{
  "hidden_act": "swiglu",
  "rope_theta": 7160.0,
  "init_std_o": 0.0,
  "lr_head": 0.00506
}
Each number is 128 + 24 x the weight over its row's rms, rounded and kept within 0 to 255. Layers, rows and columns count from 0. Numbers have three digits each. The size before them is the row's rms in percent of the matrix's.

# gate: layer 4 MLP gate, 768x384, rms 0.159, rows 256-322, columns 0-63
# up: layer 4 MLP up, 768x384, rms 0.163, rows 256-322, columns 0-63
# down: layer 4 MLP down (transposed), 768x384, rms 0.148, rows 256-321, columns 0-63
gate256 092:097132094123117156120174100136194147126096122183105126135120137136084129095139099132137128119139095125140140139134148134094120094095083117153155119163130093142170182134108122075123115050162125
up256 099:130113141103149156127140110138147119102116123136178136110178140133127136172111118121146120137153113072118119133123111132116117093141142141111137096138145152111124128112128105138152108147110115
down256 100:115147079068141138123162095125131125125119197118148137153093116129101087116072120122157127109115145135151125147169105143143133140112130103129112088119131134105147155139108106102139093147136117
gate257 095:111139157110083112159138132110130138155095082124143102123130135089139066175158168100121131173164103161111153129139137147097127158114103136139165126135114156090121163163131099098079150089115101
up257 099:106121102119099132132098127117099120089137130139125126104168101130119127140098123096100147119125158089165194129127178097127126145166156138135121144070144129104107127128118113126105117121154100
down257 098:122124161127134123159120132125118160156135093144143144144099128116137129123168101116116186159079121133113147066133145114132146145097080148114170110140129135100139118118152118109115110115172086
gate258 097:153154124119165134157160144145130132105165128122102089139146101133087142140129132145123111109153126100125154116125192115083136132106143145143112169120133112118117157148129108110114150124105137
up258 097:174136183122120140127123093131127150114119128103090119147106129143129120105105126105165141145163115105084130137081155125154128122146148116154133152141122166137142151105122142123145110088123141
down258 101:136143101143110132140110105110129147159113160090177158098119152131153142123113155067120131135134112161183087109136120166147167127113111140136111145133126110123117161091096166097104115101162102
gate259 114:134102085097171101115137145135107130121114129132129116127138165146104129148163112118102154118179143132152118096089129131104135099141137115073136119106065164133139146131135082086112163125145091
up259 107:116137091155136160118124180115158137138102127136145148091118140091128095151110177140129113131096111110137153148164128106131106112129131111102104139116145181104135101114117110119131143192156117
down259 104:133171108111110129108174131123156136124152139180091108113129156149161127159130133152174149150153100115091079149108083121113125102132125110123140178135141123131113135119164134150130117154115155
gate260 097:121123127089168117117143125145144156127138152110125131100118107114096132121123116108136117166094096123174087141134155117144120164131125122099113151153153104124114140121098101158166118128144123
up260 098:143134144126127148164132114118134150136131132112166126143117110148098101129115152119174136139150151135089114092109100100146094131150127098181113136138093128123135106118134097149071133140147088
down260 094:137113133094141156106121131123130110105113082131096146116147148118126096085149112170098119136146153113142124084097075098150162160076118132126132140111133079117150159110143107142168163065108135
gate261 099:132115155114150098160138132142151144144151082136139142150157163110141169122114109150194100152135119150128140155141080112094103130156153136084096127113138104115083145160084165129111151113095149
up261 099:114143120140117167149152106143113089150125133099125109125120168110157183143127142138172114091117148155148162140151101105126142120141170159131115135124061118107090101161155149063101116163106060
down261 095:127088142119124110098126090127169133128080123112130146128085083148155138139095096129102119115120144116156144092145105178101090135148086120137136148153128131094147103111127108124096114087121090
gate262 089:139139124160138098074161157096096061122148091124166129119117171128126130130108142170150182097168144109106121074092085133108202142058138140126161111172135162129120142113157129122126127124132106
up262 089:105138173111074104149147117138139157128066142152133124134115082086147136121144117135113139171082114136125152149117160137111105145126104101106091127127103143101146130138111117147133121097132094
down262 096:120148094137109128118144099133152068127147118173110115136190126121154144098119133160144108131131098116108122138106099124111140135139170149173105129108104102154140144117119137103113142144125173
gate263 097:168136173132149138182114137081153141150128141135116162139134184125131151152139144134145132117093084116172111184091144130137112118140127143169130144153048153130112185135109136131136139080139127
up263 101:121116144151124103095126115100132135119166125167114134142153149122144163109112125114145117100121110150154136146125139104149141133119123161080109136121109152156163103141094141171115107152124150
down263 102:166146106166157125156160106097127124137103128129129129124162146049144122064152162107150121132098110150070142110147100156122113096104137146092112145120131161150128088108105134145140106140135155
gate264 095:097069156140102121136105144112103136125107113163109136118105135130137155151164099121131135106139149092092125184129116158131115124146155125132130147141112115127118139106153152132132112137108129
up264 099:103148074169102149155178112115133144147133145140170175158151155163119140110108146073118123136132148158134132135096153137137146163152147133132137140120108117137151127143150170140134106130142175
down264 099:087137089112140135094104119153141133113085104102173122162084137112153069182136077146155144143118143095175163128144132088136188114130140106184106137145105133117127109089122127116128095110113107
gate265 101:134111133126142142142068132097139081108145102107114100124130129126120127122139105131130098155099157143122140121138157164041116141143111110078081094125113142100101133176137127133146125164172105
up265 104:143119104119114115119102147108126136137138111125079098132116104131107135124108142113116132128124148116078116136143155172107121130145087134118080100119078130102151132116133137130123158129144131
down265 102:129094159130102145133173112161134152113114115151106150102145153153115076129130151147112101133153107119192134135130119132122097145125146111115127135097130114116179128112118116139091158131172095
gate266 102:124142151144070141123069128139140170121089116156152122128090121107140125118187173132134131093091142146122076107164098140160173112117149130138162143144156151122121094134158136102122173165098141
up266 100:122128149121108148128123139133130138130100089155130150150101128087119159132179123118119122108124163131138112123129123134111150135160107144167117159152151142168134119156146122095130122115101119
down266 098:115152140107089088094125132098133151142142145128119124104128138140143103135148097118097092125141118146105131142080113085135145103127169098115150139124093178150105147120105119144157128148101131
gate267 103:143116144129091114142147124167144147096114149118119104121108151111184146135129067141115162150145117168114095128121145089119074120102155125121113134129138110107112155091106148165145102132110128
up267 097:110121133149119175136125146158107129109082153137091147173109139129131166125143130185112164169147140102161118134089122068139124077132145148117069093087148133105114101099124126119122138114134142
down267 096:124148113126109129110122129121128130156147096171085099055127111092082105139120159118163122121105141152093122124113140126129055100114109091105154177133104114126113124156163083149135134141119117
gate268 099:193129170120120140133161060208134151160142162098118120141139158091127123136157117144122141143104117142123109138086123132137138119171122119120110151105107150106124091139173161147117111162123087
up268 100:134095157149108145137119122136139139150147119092179109151101079147135102145097058109143125158107090131120156123100141111131131157137127105170120180128116080113121104100162153158125081135119087
down268 101:131170128135143114159138130150069134163144132133084125123105109144053158140123097116115150152101133183092168122138129178135124131127116136139114179145121085134140121151123112151150113140153146
gate269 094:131139131123127108135126122147122166178111141097151111119131141149110121081181119067114137100094092137144154123124130120060101136148090128124113091106163113139123107160171114109101149124109149
up269 100:043081130131129107116116124166132133143091172100145119138138150126094119098173135125127145082099082145149134134094124115077090116136100155126130088120163146154101139157137130121078159120086141
down269 099:186102146146126127184139143090155147115122112117118096094172123116106110106118083130125139128126126127096157137111104121120145092131122114122069146147130150109118119153147116108193104099110094
gate270 108:146121127152119105129117146093134120168136152165105117144148148117106131111153136103096114154091106138096132071093160105121141093141089144111135106118121148166115072150132103145100166156118165
up270 104:126150084137177139092169129153135135169111116090152129100091129150123147128134066126095090092137163139124145090094129099107140155117155152142172186143129157125154146112127123168121104155119167
down270 103:119140105121106095148112133139161174156140131132105156100130107119104123121143137139099180138126157156134122168152132098107117085121124134136139110141091168153121115156131147148155087161161143
gate271 094:124160117094090104118117101147120095106202139089137123155107146131116130168160127133147111141109150101115102131078094164140147123140154117128118136132095131109117098104139099094111133136120099
up271 093:128120118102154120129131127131101086107138106104149126114123206139126101150150113152068160128106118127144140128162122162136136147104155107081151179120120128130112109139094153107107092114092114
down271 102:114130158138121145086184100178095109132132153102123138143086134130106110098118153152126128137141130142089111146180144133135107141143118109161125161126185159163109103122117126144126110114125105
gate272 101:108135100112112136119156086147141154118134129110138162081115120191111154084122116115175117144142156141143144144160102128109094126112115139137105148145122181149129122126153128153148123139149142
up272 093:192129133134100122142164133102131118106100133093097153096154152133162145128136092134097140127151129128143149099177115127118092139135131137094146136101076122111137170108106097139153154132144149
down272 102:125106141094089178159109135092138128131129124131097134141160137106135153127169109140129137144145111105152160098141156106159124143120084100124155107174085141166110131119171109149098131136147126
gate273 093:140166153073127120164115126103163082110140152123127127144084140172166147085158125147112144122150119127094123101132131151077124124157128124124106087160161079124156134106157132151134112135126152
up273 099:143171164160118107136125099137104166126114125112146122106120135135141173136071123123124120128160140155133115176095119136139098127095099085102133114162124116105130095139128107125106127081155134
down273 096:130164134138114089101107145172117140182146109122108101135148150139084115107143100098106061125109119096153136176147124159118129157117146122135107165081077119136132134160131114127129129148098145
gate274 098:161161104104102141167184180107106101094122084125105094134071144128122159109090129146130147081128108133174126131123150116119109158152106076147110133115135119119168105109116140112166088142119132
up274 096:081122119104138167139127098123104141126136105145132149131122138140187126159130158154144134133135135115125139146146107142136113149106194108120138122104143194109130105120133140154128089096140174
down274 106:123082126106140137112083140144100096131111152123154135073171114111112097140157170105113101147096122159128118110153078134120145106098140132069120095133156155118117125138114139118116144113128097
gate275 092:128144170164129138082112100130130135127146096136131155124069179131133082127126118156072178120155145116136130132128125150106127136116117125096158117120116137179153129117129145123062099164088139
up275 094:115086087118184139133130105139139139135110122111107121171148133124106126138142067136103077096125135113094133114138147141136147123119153121107126143104119103149137109156120133184160147143142115
down275 097:112127106157120107101128109095141159168135108121155132092100080128160130176151113117158095198141099106141130110137131157124146121144099139148126112131122130118139138125089153160117147107137137
gate276 097:109083150146138129133151144116097159141146098149101116122127136109085154116142129140105098155145137122123170080114068118118134093125117134162140114160149104130140130132112107127103122099112104
up276 097:124122133140135134115116132103131158146092135119122121166151155174125108114127104152106084163140142154137121106127149114151102085111127119112137142151163125142155084083173121137107151111135150
down276 099:149098096157155114115112112146083126161169150138105152130102137123095087142119077121130092123125121125119124158147131145148092127115106123127151131095167158123084145126159150156125106139153148
gate277 107:140099121135140116136121137090125161152111137118124109103142109118127133117155148097143104106120092147157152089190105118099115129095139157076139150080137112127092147172124160121101076155158139
up277 102:134127080088148126106095137135121144167122125065161105129154132134098117111177097144100147168108157156133133155092104080110170137122117133080142106134121128160107127150127118092147160137127117
down277 103:148123101141147138123105145101156106112119123115112108157093142119143118129102125184143155201119182136082101129141103119141174095153149113165140128127113102133115074094128153139174155109076128
gate278 096:155137115105126144168137100116122148085116081169097109148128133135155130171141100147133119115133137115103178101135116135164088114154095167122108156114155132153150120139151177130103151194144149
up278 094:173142111129112121153159114125177149104139111125145122103152140127103135144136129147126132105133148143096139119081133146165104101124120161119133115104163123128105123203143131119105137134090118
down278 102:133133133114171137140109120146102082129112137135123111103075092108158127109146174105186106125108133116143166105104118128134121154118095089121110139117101062132122131112140145135131103124138121
gate279 101:106154121075141165103128132134137127140082136148171131078129100127118138154139143130131111127169127132092149108125105157144172161128095160143170126104123164114133073107118122149116152112073096
up279 097:120089163129133149165155129169161110122120122177077139117140172141173167127099134176142148153134117149152135116131075121135096117158100093119112136129127134110133128097091141115130163163115084
down279 094:115140123106147054075105110124130114127143079155157128105162129135117096129109126115089147125156103136136144104134148126149166122117104150098178075166128126125138110143156163114154130084122153
gate280 101:085134116134093170086066156097153124142115173095137133107100146139102104136135128122119092149165074120142154118130181115093175115116133119140152138156124107143131132089118095083127045055121141
up280 097:113116111119111156123144168144178136143101105095125117126117099155110155120115127094142122109156134125112153149133150092102123143130099149176153142099123105131133117136105141115139162110131131
down280 104:129169144116160182112156126120156134122139078122156126134121137140153133129162156152136107124147114132185093169134116126124089129095110150127168129095139130170154137149166054155109115096131141
gate281 102:119151120163140123171098119130144106141138113110113108136108125164108111169099129118111093121112121127149109092135162099112150136125133127086101111102096110103128149088116113133125144167157112
up281 109:161150138133180106144082128110157131160130126118130112109150071153124141104108138160090149101147076138111130113110167101108115127116108129059131126148129122077138108155140097120112160152124116
down281 092:141151120111097102137149082141113127138135133165110131147132161155090151110150146111102098099184148080143145131092098139104110080125181101151153119155161126137089118143156122112154119132111129
gate282 099:092139132113114141128121130100172110069171127094145113136106113089128112142143135128146122156111123060169132110122103163131114158126128109143129155133184145126107133106138126122174088115134141
up282 104:142067149106119089151105109109116104086115159105147141162117108176124114096137098146124124132077144132141091103114113145130123127127103142133148142128141157100145135185093140126140149121127160
down282 104:159099128136154111108118097169109153135133127132143132142135103115145144114126109101148101115093119114130128063118121178115123109102132131153130159108152140124118146135126094100148134144116140
gate283 095:171131106153146133123082155106099145097129111162140146133139111120095141151107078102105126152148124092113125098132096180123143146165148136170129129132145131133117151123135140145140131114130100
up283 095:129132152094188178169167108130162080126125159144146151113121088086158117120161130114174131111071120159129120080183100101169083115120131146090104129050106137124122155116141116117169159132138158
down283 101:078148151135130157104115113130160131158130129157116146143124117105145125159165166124142147122137149151129128112144146116136116139114158134147126171109081078139134132164111096137147104121109089
gate284 093:119125132157177086124135102120135166079139125127116126118136098152143110121116138127118131136123106066100139122094127123151132127136119160140119124109113125175143118131134145125146141144104125
up284 093:117156107117159131143132098065185171124183147145153157143112168113111107094154117124114139154106121141101131085122153085113125084144088132184157087140121167129114141140079157136140140133135126
down284 096:155133145098143160145141113118163143115118146123131113069144123118111142140133132162143145135140116124067153147160101132130140118106172136098145085084125163118135105106112092120143141109124123
gate285 097:123100121152138115126140104116110159093134100120145164125137145116136141124090151125133139118123119119143122142145117099123111127159118130123174153152145142110109129174133155107104110121109164
up285 097:137116157146143084111165158083083146095112103166170131139159163134112113127079133097138147112126157078112163112130117127092134135144124106112181152164121124136141123183118095099111115104129152
down285 103:115102123127159094097113123101099136137133133142131110125125139143122120134110086125121146108169124141078086129108181125132109137150105137118105135160118172100152148100152108133117124133149128
gate286 103:171167123103094172092163101102156104151132167115163112126125118135121120102103092116090136119079112145124107116111178123156133147151135107135160141123148133127117155111130143101130142156093149
up286 102:113154104123129136137119112144145143177155146181102140105120159146125161108120113140076143174137113143152158134119129099130119123102144103144131105157129138114137126089146157143153137123157100
down286 100:150146114133167100129129154147105146148069150077143100150173133143134128131114131124191172132105142106137169107079113122114083109119101126140193111135135129116114135115134105166115179127132119
gate287 099:114155131137105151135172142119125144076103136058141082128091102129095103126160107108141145169120112125122156103107136104128079099124127106197178143152117130131191137079129102132153136197109128
up287 097:189121084071096099146115133147099108103122118127122120157113114114117131078159148148165105112106100147173125136133101119130105139131143126142109109135129120104095138111139132130140133126111093
down287 101:153090094140128154168140147170124094150153122107166128119158115052148175124095142111125123184119135083117124147129102115138096114125148107122125152120159123153110122127137137159103123125170112
gate288 094:141112156146135120121118151142159111104148130116160103123104122092108115137151118104126115108086140100116078126126123141137122093121138155122179141162087103116151113122157136116109117123115122
up288 091:116139184130123104112091164098121157112101122097087140133127132112079108109141161111151133102142080128107139100072124109121096086138136151111126094121158139093128113145166113132141135128138104
down288 097:116161190147119084110116126117107157098100077107121110149102137120157096077109151115112119107085104095147118106140135130123124114117121122071141083163126081083142152126128146102125169142097129
gate289 100:113132130136145134114114072156119157116097154141096159133131132134119156095097118136113176147100136107106112122107139145116133091076130150118102094152178136105135104147105136143069180108143133
up289 096:128109134128162127143142127131111103131110110122141165152137121112150133088123147153160149137169107116158108122097180090109153150099138061120100139136151136098180143164155152144118158121136146
down289 093:143131100114099102131104111143150141148180135115177105099140107106123136106144172153112130111085083117137104082139146119118141113109114129123139129127102126116143125156129129176131117162085133
gate290 093:168135086058175111144165124101112139134113084138132108104116090132130102165121076125129127155133141111155134104114130079091069128095102144164134114095147097107121176092160139116125127098151133
up290 097:116095119100145095126117146118135160130097085130117157118162152107115090127124176149118127110101099095159142135130125122076135168130105115096124147185154159121128138148142149140138123150174158
down290 101:124116140152115141114126134124133128132130083138127139158155140157102140153098168135120088101103132131134130128134164133145137128143105125088100126105114145186152129147132157119106115123075088
gate291 096:151093128156118115120102152127153112114164094166111137131135125105119137110104170100128119122105089109123108105123137157128095127083108128126115133131121106192144130112120163151116139160140102
up291 093:111101134101127130094101114104150111122107140140160065120110115152087115122069101127136156123116098169149120127089199092141106119117098103113092154141129155121134137153155103140130134153125128
down291 102:115122127112116105146088149128181130129084117120129098117113080145151125096079087131123099096101091160138181124159147130138112149115114108157117145122162128100136138176145148106145096122126123
gate292 103:103109155125185135131095132135158149132155144137143104084138135108086136127112147152173061122137106102163128148132110156126108085138128166127131086141116140113112060128117158120113120103183110
up292 100:130178149092197163109115132136135126139139116112143119109132124140161150096128092127161105135145113109095100146130158122132100108121189086109096141144115152153116106103095119142123141101148117
down292 106:175157127092139125120139154127148149144104118129125160076146085135138155142146132130117140176195134113123113107116124145137133124110136144167139146132156112151103125139130117131060121127173104
gate293 100:134041113094162076076112134082127138173135157142118159109118095116123140127116120121178106190110142089102123127117104129120094116107163134106113084153119132179107147150133143150133143151143115
up293 099:118135179135146120135104125147112116139140096121113096129172099137166132122126108106111157103141165110113124128119098141084138103153126167176133113140144115102198162096092120120118172125094119
down293 101:158122115172096125119098164121137138174146133191121105121149128146122148160093123173103141154139143143146105147101128152103136118148159149125129117127110130128133139132122146143147144138138140
gate294 106:091123106158152181104143123140137132146105155138076122126141117148138106134139099164143141127122102125113133124100153110116117112149159140094138202109161105160061112134115135137127171145131179
up294 115:162160160142136158138131158124162143154094140155180144089095166118154155118106094174109178130103151135125116118113079089141124110138138105133145157094116140125106110101132119129164124084125151
down294 102:146113126098126080129128129154156102106102128167125117116113092121102110119124108122109134098144149154135108118117153140136115116150143121151090133119177095108160145061102143118117131092079123
gate295 115:116150143160095093156125118130130145129097099156144064094110148126133120148109122108096160095139132129112130138101133144102097119110132088128131143118099135153190140085104122143059118099151092
up295 119:133076100119160174110136120158164109127134146132103143125118130127120138105105164085125113109120118158158112140121114099127146122158127166135156146155184105118100125120141166113133130108136180
down295 099:141150146137122142134136184080143125163103115134129133101130109140154190131093141112155103163151147125102140115145145120120121140125118136134113106075125153112181116126089133119128155126135125
gate296 100:168079096169124124130098137106116129163142137136085151146158139139161122147151145107090126130149121159098121105122164128088129140132116149127073121119110122107106082128113152189144163090123150
up296 097:119145150105135112125136125128172118113115129118111133158147110146140119125128104141092121143118141115130145100125127118143133158100125107134099142142150134108151089148150092148110150135098115
down296 101:180133109101096122113111157127158114136114116176106164144121134111133122140100165123123163124115127110124149092119120145145135098155120134120082135120086113118129096110128109125147161145126124
gate297 095:137159087136127155171133138178155111139127090122127150114149128134140188106117120145108117111179112098107118113168128138128123097092144123128142097105157107151114127110109157139148148132091134
up297 096:119148139119120157164127142098111117150134139165139115167163178119140126110145106079140105140132113113149108080137111140112142080124143050111104113162128112102133180160149136114128116108098138
down297 100:149082138136164111101132169145139180161116091183159137129105114119124121124167128140126166090131124124162120117136107138133164106111115109148113106099115103145132140145132134110151100172111160
gate298 096:156123106120099121111108141100124119122104138116100117119114052132125133128128130147150181147115114114111105146071154113147131113183134103117126097118117133100134102075152113144127105179142077
up298 096:137145164110123121133122156138099087169121110138112093106150114131178108148108127168173113113143115132139141075137120094137141140125098138109086120138151127091123172125116146160131107148108119
down298 101:151157103140109089141144093147087144171145114152194115141116125122115130121118117139107107149113170146134093131172153148129140095132124130134116115148119158114137134083050117151141152119113115
gate299 101:125180154179105131140109150134182118109150098154156132102131122121090122086112063162122132144105090129118136144127120154168053127115126123088164123152092159163110121130095154158140159146138125
up299 102:120132109156104148185097107164091176149140157133125123161146161173127136149100095107157148144165099164113112140131096121139161172134123121096142148143160145136104154125092107068141109111178116
down299 115:105148136115123129132152164190122138180157143149150102126120158131159110127075107113138173133153107127137096189147138145156145121142089144141093129109134175130145152115122133125104113133143143
gate300 096:131156079170119155145145108133132148110135113110141123112111126100144164117141124120175144155138122141146114145118126137120148116121112133091150158132124109091121140138114122123086152100134093
up300 098:117099153193132120140116166163134143142121157131138095140129130119086121156132142168098079130157133158109128118132146140116144170140110122176132131142153184145131151136143188133137175144100148
down300 102:105078121142139124138142123110157172132119090113155083104121155174079157097141139153121124151110117125064151152076153146153148100140094126100154150122109122116145125118097137113100103117122114
gate301 095:170137122102133103155173134118128176146160167110136153159112116111120134162128105101126126152108178163120153111135138089160134120115123122129148143146147109123122130176137122112112124139109129
up301 099:077140136066085135174119128135162150153135105158106149185140146170127131101163124135134088157111096098098131112100109126135078105140134123160130118177102083153095160109139136090120136107108107
down301 097:114126096076113120080113101096195112085151167110136117096127126149087159126114115128107127146161124109096088146124165141136074148135144111139081126081128124136105112105158123167119121108093104
gate302 108:146140117074124143148146129139113106116094132151113150146124157228123139134171116122136128138146210110133113156132128126146138094081107135153162101199103133119176100135152143132091154161116135
up302 117:145133137115123079122145108125121164153106132142102132109133136111079130098118127133126113140123078149178160127106128135133134115173134126143162149099159135107107158112135137139143151151094077
down302 103:135153068167140123121119166102140145091122129151101102151164143144086128113143114143119128187091074123122110143130152133160145124080100143146113143101126158105147133123121121119152110135168081
gate303 092:105150137124180182117170126105141090106101110125144100081163119148103112140126136085116098107148118109083141131104119135104139111133145121110116155166120118148140137186138118097094133122168156
up303 092:171084142147115150094117120139160152136129108103142103115095118146136118154126110114133186180150129121086158134125072167123139139139092069117121125129147137142086120108160147099120112094128101
down303 099:089137109135160077105132158137106148111129095103163159091137081133132123128128125149127140103122133126151149182126089142126104123166133106156124135141120093113115150155142107088149178110082139
gate304 103:153123107139111140187125134124106162148135090108141118139157062129096118124140147140126113135082109089104129095153115169135136121116096127092094151127114099126174115167161154098113114136115092
up304 096:145135129150100103127136138136152110144163091146121123107131125144118136098129143131143114123109098112128121150130134168158138115145122089115149131132141131127095144158104162121123106131114076
down304 102:160173141111138096104136124100113129124144135154152129125074161132133112136141133170098109083068144146102138120102106103115125089125095096115136134116191111116107143105095153129097133117089096
gate305 104:156137126099132126130138137145088095083113116121143119122144116109138096176161140169110133156163080161158131110135096162133146120136151135126141114116106132127115115159164132195141135109150138
up305 097:129152130122124127134081160128129154110184115154139114123094129059084152111127108093131094159121166124154154127087119116134160157170145131146130126126149146130098138129112112101099085094105130
down305 103:106116087118110155116155110122166121143150116097127076116138112104150141140122172160127137145090121154157138143142127158128120140138164113101131118101094142102153127151138140088157139080114116
gate306 110:119148143131097150119131140119117130137176120144149160123123096144118145151123136126106108175124125120146155122110163113107111128099161133112087120159108133158117148118107165107113101132169136
up306 107:184157153129131079128106116153120164126155146130134132128101125137109119142116107128134108123131092129165089131117138134119114136077154138141074130128146112135104125147138093125101131152137130
down306 100:108141140113132147085124097099161148149094134132108099089137170131137090089122105082077118133185139108100124147148134067132177138103134076157076117170115152103112146148159148147134088171148088
gate307 097:159108116149121132095108112129136167156160104157115128149097119134121141089132143140114100136147113111107162090106123120123141118085133100101121152115158157183099103145159090102088130174145101
up307 102:124173129151092138160078151114075115112099160098140129139173089142173133105080098117150125122153140081137122120123102147131103116140137086089191129134098115075094146116124102133135112111127204
down307 102:105184129137115115164098084113109123105115136115131133136161138118143098100154147147113154100114090142189131128103119135144143156130128115098124151082090075180085119155147120125154097109154104
gate308 095:122183183129084120161142094108140146121163132125157178112100122171140148118100133082108107144129152143113101163157083125141141116139120162138132113110112163126160154123116126106108128138147130
up308 093:094144133136122155156091105107121143145145143118134157146101151141104120165119117108100122104128146130145112132153093127115126135068127147109101129126100110141130112114087126156121109164121147
down308 098:138108091115126157142151108168125120137122141127104118077087102162104130086157103165141153109132141090096116142171122135125144112121128126149106117141129120177145113136159122084167140179149131
gate309 107:083127135114177087123082142120118092087163113165109111132126103145133096143138138146132137161119108130121139128106176133085136147134161074158113117093119115155129148089084109100131147131130095
up309 103:125114144135134124197134101142038151172125116135136122113152084155058100083136113112112102137112081162129110131100119138129129117144098136092174098109153172124092115090123127146101147122082097
down309 099:165154094145106124143149122155087151096123136148136121142115167135129130107174157128156179136104138085129092085113124110136110129131170097103147118120087106101110153158193185128144106129165117
gate310 092:112148148117116122144124141118149133149140139172158117119135147147119115134144088139132173139097128130116086143098100117130104169091169130116157098150075123108091125095137136156145114127134135
up310 096:114146161141103106153128114143097122142142117135174170105138119122111083123135107123109099154121143105118094096119106127142122119137175084148166139102150129125125125078133117122121133125123099
down310 096:152081101167161165100186146112146108119134124133111095178161161100137151114121151157156089118158108144115106123093127166151122165107115150159096136120121102121143174146138124138142137091136121
gate311 102:168153159087112115138145162141124152153147117102125108115119177156138107129167115158129137137127117159120131114123107094112106091120118149150118133130134114121127145155170107152156120115079179
up311 104:123120121089114152145116146156124128125103123153138090112129136113083085102148128140138131139130139118137115135127121118109115116088094155159126172146185108150147115129115127117094119131131125
down311 101:123157093106106106089190119137165136138121150185085163128127129149105104108114135127137072155124152138163137127150167160140113170153118133152106157142110120153128134135105167119107113131108118
gate312 097:176187119141148151129193104155148112132120153154104111132109148103147127129146102145113144122133105121136142080115128182125167080144125146130157108109126111133164083115101144079099094122111101
up312 098:123190099128215089069134117116133152127119147163112146138152129108129116110142083127093119110139148146131111130131102107157109132106118118139112112120073127150119116133093141117135128118096124
down312 100:110127115128165088211116132117163114094164119160111125153121087119145111157114109095116115115167154122106139108139109096110098162106123118139138148193087116128117119129152092134102122131127142
gate313 101:126153117127094105113110175126163101145151155137141146097112125130141160119177127117109123144112109133103141115128102141163100164143125140124127122095172152135153112098110144146129140134129148
up313 096:186108125160161135166131069127120136151137150116161151112129143119136125083121101110164127139091120133132136135108132100117128110146121160121147101133132117145107132152107123147124151111177140
down313 104:139114149146136132133123102147099122165115188160132122115112161138151117150141144128153137116126125134112154105122118152121155155124106121132157109152141156123107178135116119146126138114099127
gate314 119:100138135134089161102119125114130119131146145148121125170142125109130179130146140110131139113089136111150136143124089124125146138125139144107120124138088120129122106157150163131133166134145161
up314 107:128163125124160175128131154122118104154096131155133093134081095141093101157123156131143117151112122150117106126125119118124122159119113131133120098136105167125154139170125098154141149141140156
down314 099:114140094145111111125093136155091154144139131181113152118105139114130103124089162183161106117133156171147092136120116102135146106169140137116151129110088104127084136140127114138118146124137138
gate315 104:133168149173144140105093175157116159123119086116139159123145066131102101162161128099121084121079140098166126171157098071088136134114113124114088070111110127151136146159077141103137147122149140
up315 110:109094141107171123131161146114098157114105098152123113110172075114136142108129158135133137119078117089130144121132131109108146126135101129121154074135147137132093107139078109128094169163129118
down315 098:133143121103121165108136097162115115134124145144175170101072150123133142126128152082130137139127095188116139094108092157155135093110119098154099164133115110133126130110097161147173126112099148
gate316 103:149164142119137128115101103156167149132099161108135178117128143162095090109138093106185125121165137133157100103144132110120106134145084158136139102175148168098098127137114152100124111123118096
up316 102:108136163126144154119122136114168101109096116050117122137132135125157114086122160093138099132124115094137104104131131135091140099129131125116175090129137140129104135149120132099116169114165149
down316 100:126086130131094150140098172155124127108135092127134136120130116116127108113124118139126108135120104167124168109098157157114152128075170145165158144186129076145086130086147086139144152125129143
gate317 093:083178126162179126150136148108165091138149105161175129097133115148130113129134143120087138157119098151088119142172071056137093118158121102128118103129167124109136136140161126151126141110140142
up317 088:114118140145122132154114158095151153143144119140134118127166120164138171160100105139130152150138053097099100118120096108142128078161113149168094087154128128140137154128123108130163123116126147
down317 101:149130099135096126078161112091135081131183133113114135144151102133102157135170120134124159143116095123104128137123085111142118139154132119113147101148091115138138131151161111145087159101110129
gate318 104:078121146165151159155113161076147161139123180167097196125112146142084129105118114128143112138117139135098138105119129104103087150135168132096116117135133123128153097147116130102129118179087133
up318 108:094095081150146138139108152098136124153114167164095134127107144079109125134139139172187093128128147116070172128143151092118153140157164140156119106152156118123169138149104109148163168169116144
down318 105:105145110134116131168098123119174152152126127125115156118123165142109109088088094171122136141114069134184120122122109138123101093185151090140122119145122145133136132141156075145133135133152139
gate319 096:107097165115124119118107114143120147104156124134096143145113141138106144164120157160138074117095093091116155124138154077148156138113104115088155138129146165084147095082106120168129139146126100
up319 090:131140140132148076143105101129130116166072097115105098115147105118097099112166096129128143109115131129122140151168152108157102114102161117091127125100153138107108110134107128142105145130123110
down319 103:174172103129144115108129114147121126144087126156105150139148102100158136183131150126145163148115042145109116110178165115082131175107109102122129170102145115144111101114102145113136113144121129
gate320 106:142091150133141118150130174161145120172165141124145125139085109127153112132134118140180115139096157100145125136116146147094136113121070126165118163140119143148152158180112131130173094132090088
up320 103:122139121116133111139177154161159086104139114161094133141131105117163095142143117137123190191130113161149105117150145135129156139156114112088159093160127125157115142124098138137169149122131114
down320 098:116171120137131101151084098139156144135114100126132128103138109118112085145130140127109042100169145142122071126113123167162133141137159075166128154137089132148121134151130092132120102155150151
gate321 121:097138140136130123135101131150123108135120152126123102110131104118131108141163155108103155093096130116127121140149116135149157156113162101133145122153178111079096119166075180191128148110122165
up321 116:175162138112088120083108136145148122111154144156154171102148162124172105152150077144128109126119168111149085106160107125089129136086151135108148129161173116153111148095130112102140109138146142
down321 098:165129102124112070130100170163151111124163133155150103146150125133136156154107152153143097128119125168131147150154142113154077156113204131130118183127090123168131149134166085107179131146153153
gate322 097:143104140144143154167118114126135114116142118125159140129121170128132104089142130126141101156085097132146124117094128124151121147144148129107145125121142130156146084126078121168153113102153139
up322 096:130093151106113124094134113128145127095107111109130144119148084109136113135127133166110119174097083140166165123150155125165138145098166165114155150116117079133159131129151155112111155114141071